config = dict(
    n_layer=10,
    d_model=192,
    n_head=6,
    n_kv_head=6,
    head_dim=32,
    d_mlp=768,
    vocab_size=3543,
    activation='swiglu',
    norm='rmsnorm',
    norm_place='pre',
    norm_eps=1e-05,
    positions='rope',
    rope_base=10000.0,
    rope_fraction=0.5,
    qk_norm=True,
    attn_scale=0.296,
    bias='all',
    tie_embeddings='early',
    parallel_block=False,
    extras=['some layers without attention', 'local attention windows', 'shifted keys', 'value embeddings', 'hashed n-gram embeddings', 'an embedding shortcut', 'skips across layers', 'capped logits'],
    init='normal',
    init_std_qkv=0.018,
    init_std_o=0.00403,
    init_std_up=0.018,
    init_std_down=0.00403,
    optimizer='muon_variant',
    lr=0.00439,
    lr_mult_o=1.14,
    beta1=0.95,
    lr_head=0.00869,
    grad_clip=2.0,
    warmup_steps=104,
    schedule='wsd',
    decay_fraction=1.0,
    decay_shape='linear',
    final_lr_fraction=0.1,
    batch_tokens=[16384, 32768, 49152],
    seq_len=384,
    doc_mask=True,
    train_tokens=206300000,
    steps=6752,
    dataset='wikipedia_en',
)
Each number is 128 + 32 x the weight over its row's rms, rounded and kept within 0 to 255. Layers, rows and columns count from 0. The size above them is the row's rms in percent of the matrix's.

# layer 5 MLP up, 768x192, rms 0.249, rows 355-371, columns 64-127
size [ 97  97  99 103  98 103 108 103 103 101 104  97 102 100  98 106  98]
[[132  81 122 148 133  54  84 162 179 140 133 156 112 144 120 172 118 168 165 100  73 121 101 190 193  64 114 149  35 130  97 139 128 175 110 138 125  99 130 109 138 132  51 159 157 146  92  99 118 152 150  95 116 143  53 168 150  97 149 168 152 132  63 153]
 [157 163 110  50 138 143 136  87 209 143  92 170 156 130 123 135 159 112 124  95 101  92 118 182  99 195 138 129 103  93 139  78 133 129 134 107 142 139  95 162 134 171  88  95  88 137 165  73  77 133 181 123 174 130 179 139 148 175 123  71 116 125  91 210]
 [108 151 130  89 170 163  57 170 104  98 139 125 143  76  97  76 136 193 110  78 157 122  54 177 122 120  94 116 105  97 132 100 152 150 134  80 117  73  81 118 117 124 140 107 147  85  75 135 116  99 160 129 133  80 155 116 158 183 106 187 149 154 146  97]
 [ 95 105 157  80 118  62 162 111 126  67 166 157 143 107 117  90  88 150 149 136  42 123  82  67 130 145 141 155 166 165 150 184  98 171 135  96 177  97 147 118 179 165 102  91  97 145 106 114 152  68 107 113 144  99 123  99 136 103 136 158 131  75 124 122]
 [123 166 112 116  71 154 128 135 172  78 100  98 138 169 122 137  93 147 153 195  94 106 207 149 140  98 115  55 150  99 135 138 158 158 108 160  95 112 110 131 135  93 146  75  69 159 103 131 153 135 111 139 124 199 167 114 110 151 184  72  91 101 128 179]
 [138 148  99 158 149 146 108  68 119 120 130 189 139 131 126 147 163 101  81 146 112 158 166 115 137 113 115 100 114 105 163 203 159 143 151 183 193  75 138 135 128 182 145 131 131  99 176  83 134 129  89 152 110 113 160 118 103 115  89  71 114 116 145 113]
 [108 130 127 129 150 173  81 135  64 157 109 129 140 110 113  94 102 176 108 105 158  93 176 136 127 112 126 179 151 108  66 160 180 174  95  73 103 138 127 156 135 176 116 114 101 100 144  82  83 109 102 164 157 145  95  83  59  81 162 178 112 183 139 161]
 [143 150 189 104 143 103 138  50  58 148 138  92 108 128  89 106 156 114 147 136 115  95 101  99 126 172  76  90  63 152 123  75 136 113  85  98  90  74 112 184 151 140 149  61 125 159 145  72 134 137 101 174 123 123 169 192 129  80  89 169 113 116 145  86]
 [111  95 158  76 128 111 127 103 154  89 122 138 141 193  88 108 104 105 141 129 163  92 133 207 130 101 131 158 172  99 134 114 130 146 100 112 108 103 106  25 156 128 117 113  99 132 142 118 126 169  89  84 157 104 112 153 130 150 105 146 137 115 170 155]
 [ 80 134 148 128 158  90 101 106 138 109 129  80 107 111 128 148 132  80 121 105 143  94 161  72 105 152 133 199 165  83 166 101 132 123 152  94  83 110 123 225 107  97 143 111 147 184 130 167 126 129 105 150 167 108 129 146 132 172 192 159 105  55 107 130]
 [129 161  83 107 142 104 110 164 111  89  94 131  88 106 177 110 143 154  61 138  88 112  78 145 158 108 176 177 124 135 184 131 133 160 101 120  35 111 145 113 135 153 143 160 136 134 108 161 137 118 163 106  81 140  75 122 171  87 120 133  81 141 119 151]
 [125  67 166 127 125 121 112 125 124 138 135 106 172 173 159 180 114 128  93 154  88 144  53 110 127 194 142 168  96 130 171 112 105 160 106 144 135 153 112 178 129 109  88 140 108 164 152  97 170  59 131 182 132  99  83 129 105  63 201 167 108 156 151  79]
 [130 176 173 129 118 123  77 152 165 125 143  89  80 113 101  81 157 148 110  87 170  88 163  93  82  72 113 154 166 166 106  99  67 199 108 202 159 122 123 108 109 148 128 111 144 143 112 108 150 208  90 130 137  95 122 124 148 199 149 113 158  98 135 151]
 [189 126 125  91 146 170 197 113 106  84 125 148 101 234  92 117 158 157 197 135 123 100 129 142 147 134 177  90  99 153 112 130 112 166  57 116  91 150  94 163 127 140 129 153 168  89 162 131 132 117 150 150 131 171 114  95  90 149 182 141  98 110 146 153]
 [ 89 162 141 100  62  89 119 137  94  79 109 159 144  47 111 104 100 110 159  49 145 132 126 105  92  68 115 119 112  94 161  92 174 159  99  93 103 170 117 106 183 127 167 143 141 114 187 165 133 149 135 109 130 116 127 171 165 109 190 138 163 129 144  65]
 [203 138 143  75 168 104  98 130 122  96 145 136  67 154 152 116 154  93 147 136 106 145  66 132 168 110 149 140  65 164 156 140 117 104 143 186 110 101 109 118 136  79 148 141 174 119 126 134 142 130 144 171 107 147 153 184 150 135  63 130  83 119 158 142]
 [142 188 131 163 139  62 105 149 128  73 148 192 202 125 119 165 149  96 115 150 152 126 113 212 130 134 130 116 155 127 103 121  93 146  96 171 192 174 137 114 152 173 137 155  97  71 101 146 156 211 143 112 161  96 184 168  99 142 159 171 113 153  71  89]]
# layer 5 MLP down (transposed), 768x192, rms 0.239, rows 355-370, columns 64-127
size [ 97  94  97 103  93  99 108 106 104 102 106  94 106 104  98 111]
[[143 112 115 117  73 132 181 108 154  61 154 139 159 127 168 151 115 103 132 161  50 107  91 168  84  90 140 144 148 142 106  72 112 152  50 138  86 142 136 103 124 166  98 175 143 154 138 138 109  88 106  81  88 134 170 130 123 167 165 130 155 140  87  75]
 [108 170 156 163  90 121 151  95 157  77  90 129 115 101 132 150 113 121 106 137 149  85 171 131 147  79 158  83 145 116 131  68 179 114 113 137  95 120 158 104 120  80 102  72 149 111 134 137  68 130 105 151 115  89 125  62 123 151 135  95 200  92  35 125]
 [ 51 128 128 169 111 129 125 151  91 123 125 148  72  95 122 145  91 136 149 185 133 139 177 169 168 184 136 157 113  86 160 102 134 120 145 130 127 102 203 112 180 136 140 129 112 145 152 108  91  58 164  97  43 106 117 126  81 138 137 115  95 146 150  88]
 [ 97  73 128 131  76 147 144  71  93  68 104 133 102 145  90 146 178 142 106  95 122 149  57  86 159 120 120 143 160 116 144 161  77 138  64 128 166  98 174 136 157 132  79 110  92  89 107 102 128 126 177 150 100 105 132 124  65 141 116 124  95  65  94 151]
 [107 151 101 150  94 142  99 138 128 176 162 121  79  84 150 121 135 165 144 106 143 122 100 147 144 139 137 165  38 202 135 130 118 100 140 165  82 116 141 133 173 134 124 202 162 116 155 123 116 109 119 161  29 116  89  80 148 161 128 123 126 145 127 124]
 [148 179 118 125  42 139  77 157 155 136 127 147  83 108 110 125 147 129 103 134 117 138 138 108 135  44 142 149  97  67 145  95 137 109 148 175 133  97 152 144 115 152 120 157 114 138 192  90  95 106 118  87 105  92  94 160 141 155 130 116 110  70 119 125]
 [147 106 128 131 115 103 156 169 122 157  83 176  97 114 118 108 165  47 123 191 117  82  88 139 100 148  87 137 157 127 134 153 161 114 102 124 196 123  99 140 113 140 144  95 108  59 121 102 122 108  73 138 129  78 102  98  81 156 156 168 132 155 133 147]
 [141 158 164 136  72  61 137 123 137  65 165 142 153 168 112  84  90 125 113 151 153  89 141 119 101 126 145 114  87 173 131  89 109 171 135 154 179 155 136 100 129 143 133 103 126 119 139 120  96 124 136  85 143  61  86  77 151 104 159 168 110 166 134 121]
 [110  70 134 157 142  86 150 135 127 154 118  62  99 209 136 172 108 133 180  61 169 152 107 119 154 146  98 168 130 156  88 132 158  81 126 136 144 187 120 106 131  88 125 126 122 188  93  70 146 119 171 154 164 116 152 122 109 164 112 141 120 170 176 178]
 [176 134 100 111 169 104 164 167  91 109  88 147  77 116 139 184  51 136 155  97 179 108 135 147 109 133 104 151 159 112 109 141  91 149 161 147 198  80 141 168 120 109  95 119 140 139 203 147 157  87 115 141 174 144 115 136 120 115 161 100 200 144  92 154]
 [158 150 167 120  80 109 125 147 144 189  91 171 138 101 123 122 164 110  82 132 119 135 153 150 176 162 132 150 117 164 106 149 177 155  77 135 144 147 152  89 143 121 176 123 154 129 121  92 126  53 113 130  49  84 112 193 171 127 171 141 167  48 142 119]
 [ 51 162 139 120 105 146 202 168 116 121 135 121 131 131 131 125 141  79 175  87  70 121 120 113 157 141 192 107 143 114  87 131 143 105  94 118 112 106  98 148 189  88  93  70 136 103 181 150 126 162 154 124 155 149 158  79 126 166 202  84 133 154 104 109]
 [ 99  94 110 125 135 121 125  64 117 107 184 120 157 120 184 113  58 156 146 102 142 150 146 126 133 135 148 186 142 113 151 130 131  72  79 143 116 119  99 134 158 176 144 105 141 109 106 152  82 126  77 193 146 118 156 143 111  90 213 153 150 151  89 167]
 [215 138 124 143 149  79 116 127 158 109  98 132 110 136 103 150 169 182 163 129 137  74 138 135 120 107 131 140 101  64 140 184 120 148 128 132 119 132  75 135 113 162 123  85 121 109 124 126 150 168  57 120 147 123 111 144 112 136  97 143 100 109 181 115]
 [138 114 122 147 114 129 161 122 138 161 140 104 141  86 113 139 145 156 115 177 152 187 124 151 167  99 133  93 117  70 152  95 134 175 135 149 151 131 116 115 128 139 206  61  87 110 159 120 132 161 111 123  82  82 105 110  79 128 132 106  85 170 152 121]
 [108 206  32  96 159 126  61 109 133  76  89 124 187 117 141 110 156 160 126 160 164 148 147 150 150 112 123 132 134 121  95 168  80 150 127 119 124 136  94 130 126 113 124 135 116 130 125  88 116  84 106 173 165 104 174 153  86 120 150  71 119 101 145 162]]
# layer 5 MLP gate, 768x192, rms 0.235, rows 356-371, columns 64-127
size [ 96 101 103  97 103 102 100 104 103 106  94 101 105  95  96  97]
[[ 99 123 150 112 120 165 110 138 131 115  92 116  90 139 142 108 102 166 122 145 107 115 107 137 184  84 145 127 161 120 190 163 164 112  99 117 136 106 128  84 146  97 145 120 162 131 145  96 128 158 151 124 121  61 138 129 101  98  93 141 168  83 149 127]
 [ 73  83 138 191 156 122 139 164 114 120 175 174  66 153 145 127 143 137 129 162 117  65 142 146 147 103 139 110 161 116 149 121  49 176 124 136 141 160 126 126  93 116 169 117  83 169 124  67 120 121 141 130  95 195 138 173  91 149  97 143 163 140 149  75]
 [110 141 152 194 144 149 161 147  98  92 141 133 116  44 111 144 166 131 110 145 135 121 140 135 126 129 162 111  87  64 203 145 125 115  97 166 110 135 104 113 145  76 118 160 152 143 140 116  61 155 142 137 187 142 123 116 133 113 110 117 140 142 101 178]
 [108 121 150 158  99  81 174  95 137  99 139 133 167 139 147 102 110 133 148 145 118 103 120 130 142 169 161  83 145 108 114 111 137 163 203 128 155 113 150  93  94  91 147 105 159 107 200 155  99 156 186 124 143 157 147 100  58 102 113 149 128 136 142 188]
 [ 74 116 152 127 147 134 112 138 113 164 130  89 189  98 120 111 145 137 165  61 132 111 112 152  89 139 133 136 135 175  68  96 122  88  87  99 116 185  86  82 132  77 108 130 155 153 164 122 125 152  74 107 137 138 157 158  94 162 101 159 124  40 156 145]
 [146 160 118 110 101 139 148 126 116 127 142 119  80 136 176 103 143 182 139 104 149 146 151 110  71 132 122 152 135 114 175 135 157 164 135 118 121 149 147 239 104 167 100 136 124 170  83 103 121 119 130 145 145 165  99 152 117 122  96 142  94 133 164 152]
 [117 181 177 117 106 105 111 155 112 103 189 128  89 162 164 151 139 149 181 183 108  94 178 113  79 168  65  70 114 172  95  82 109 135  94 123 125 120 152 197 106 122 148 109 131 165 164 134 123 143 147  85 199  71 120 143  71 115 119 134 121 167 110 172]
 [104 115 131 131 108 171 159 125 138 118 116  99 150 173 117 116  85  94 140  73 164 148 102 138 143 109 115 135 134 114 204  66 151 143  57 135 132 120 101 129 108  85 156  87 137 174  38  96 154  93 128 152 131 129 103 124 113 136 133 131 114 155 132 207]
 [ 83 111 154  77 104  71 102 142 126 120 169 111  98  83 195 128 135  74 158 179 134  87 105 128  96 155 165 107 156 180 155 142 134 174  45 145 102 126 115 179  81  89 159 142 211 172 114 132 145 151  93 165 148 156 138 141 134 156 151  82 106 151 137 123]
 [ 76 145  96 122  69  99 124 127 141  80 119 134 107  92 153 110 113  48 155 131 114 139 133 121 109 119 160 157 103 116 174 117  91 173 106  82  89 177 108 122 128 111 172 116 155 135 133  65 103 189 163 156 112 136 123  97 146 109 139 173 135 181 127 191]
 [133 125 142 154 142 120  84 122 135 127 222 132 130  94 116 113 133 160 106 137 105 139  92 132 107 114 218 140 132  68 142 114  69 114 160 165 129 168 114 110 146 133 111 144 130 125 133 188  97 112 166 150 125 149 146 110 129 131 109 160 118  96 116 103]
 [ 66 127 135 124 147 104 160 110 127 101 144 119  78 128  99 167  87 113  58  82 113 139 132 131  76 139  92  85 157 155 151 144 114 112 110 194 181  85 103 123  94 120  98  77 112 133  80  94 161 145 118 169 108  81 143 106 146 148 145 136 127 108 166 170]
 [155 158 127  90 147 187  97 131 179  89 133 149  99 157 103 128 159 139 102 147  84 106 116 125 125 156 127 113  82 157 125 163  98 102 122 161 101 139  66 149  52 170 113  94 156  91 165  88 161 174 139  62 113 191 102 159 146 116 134  91 119 141  94 148]
 [123 124 137  77  90  71 100  93  79 131 133  78 101  76 117  89  89 103 123 154 100 167  83 146 128 113 136  80  62  89 116 135 178 161 134 132  84 182 163 144 115 132 118 165 123 151 153 204 154 137 111 139  84 109 170 107 169 110 109 106 137  78 120 123]
 [158 167 141 113 133  28 108 148 113  79 143 147 142 168 112 157  86 150 124 131  88 140 227 150 131 129 129 146  82 109 109  81  86 153 121 158  69  88 181 129 131 144 148 134  98  96 183  81 135  74  73 175  76  86 114 117  99  72  77 130  72  97  93 152]
 [105 111 176  69 102  69 134 142 125 170 166 126 122 126 114  99  97 134 136 131 123  94 100 115 143 182 143 170 142 108 139 132 126 127 197 108 114  72 141 133 102  98 142 138 139 158 126 108  87  64 132 113 145 130  98  87  99  68 123 135 152 122 110 140]]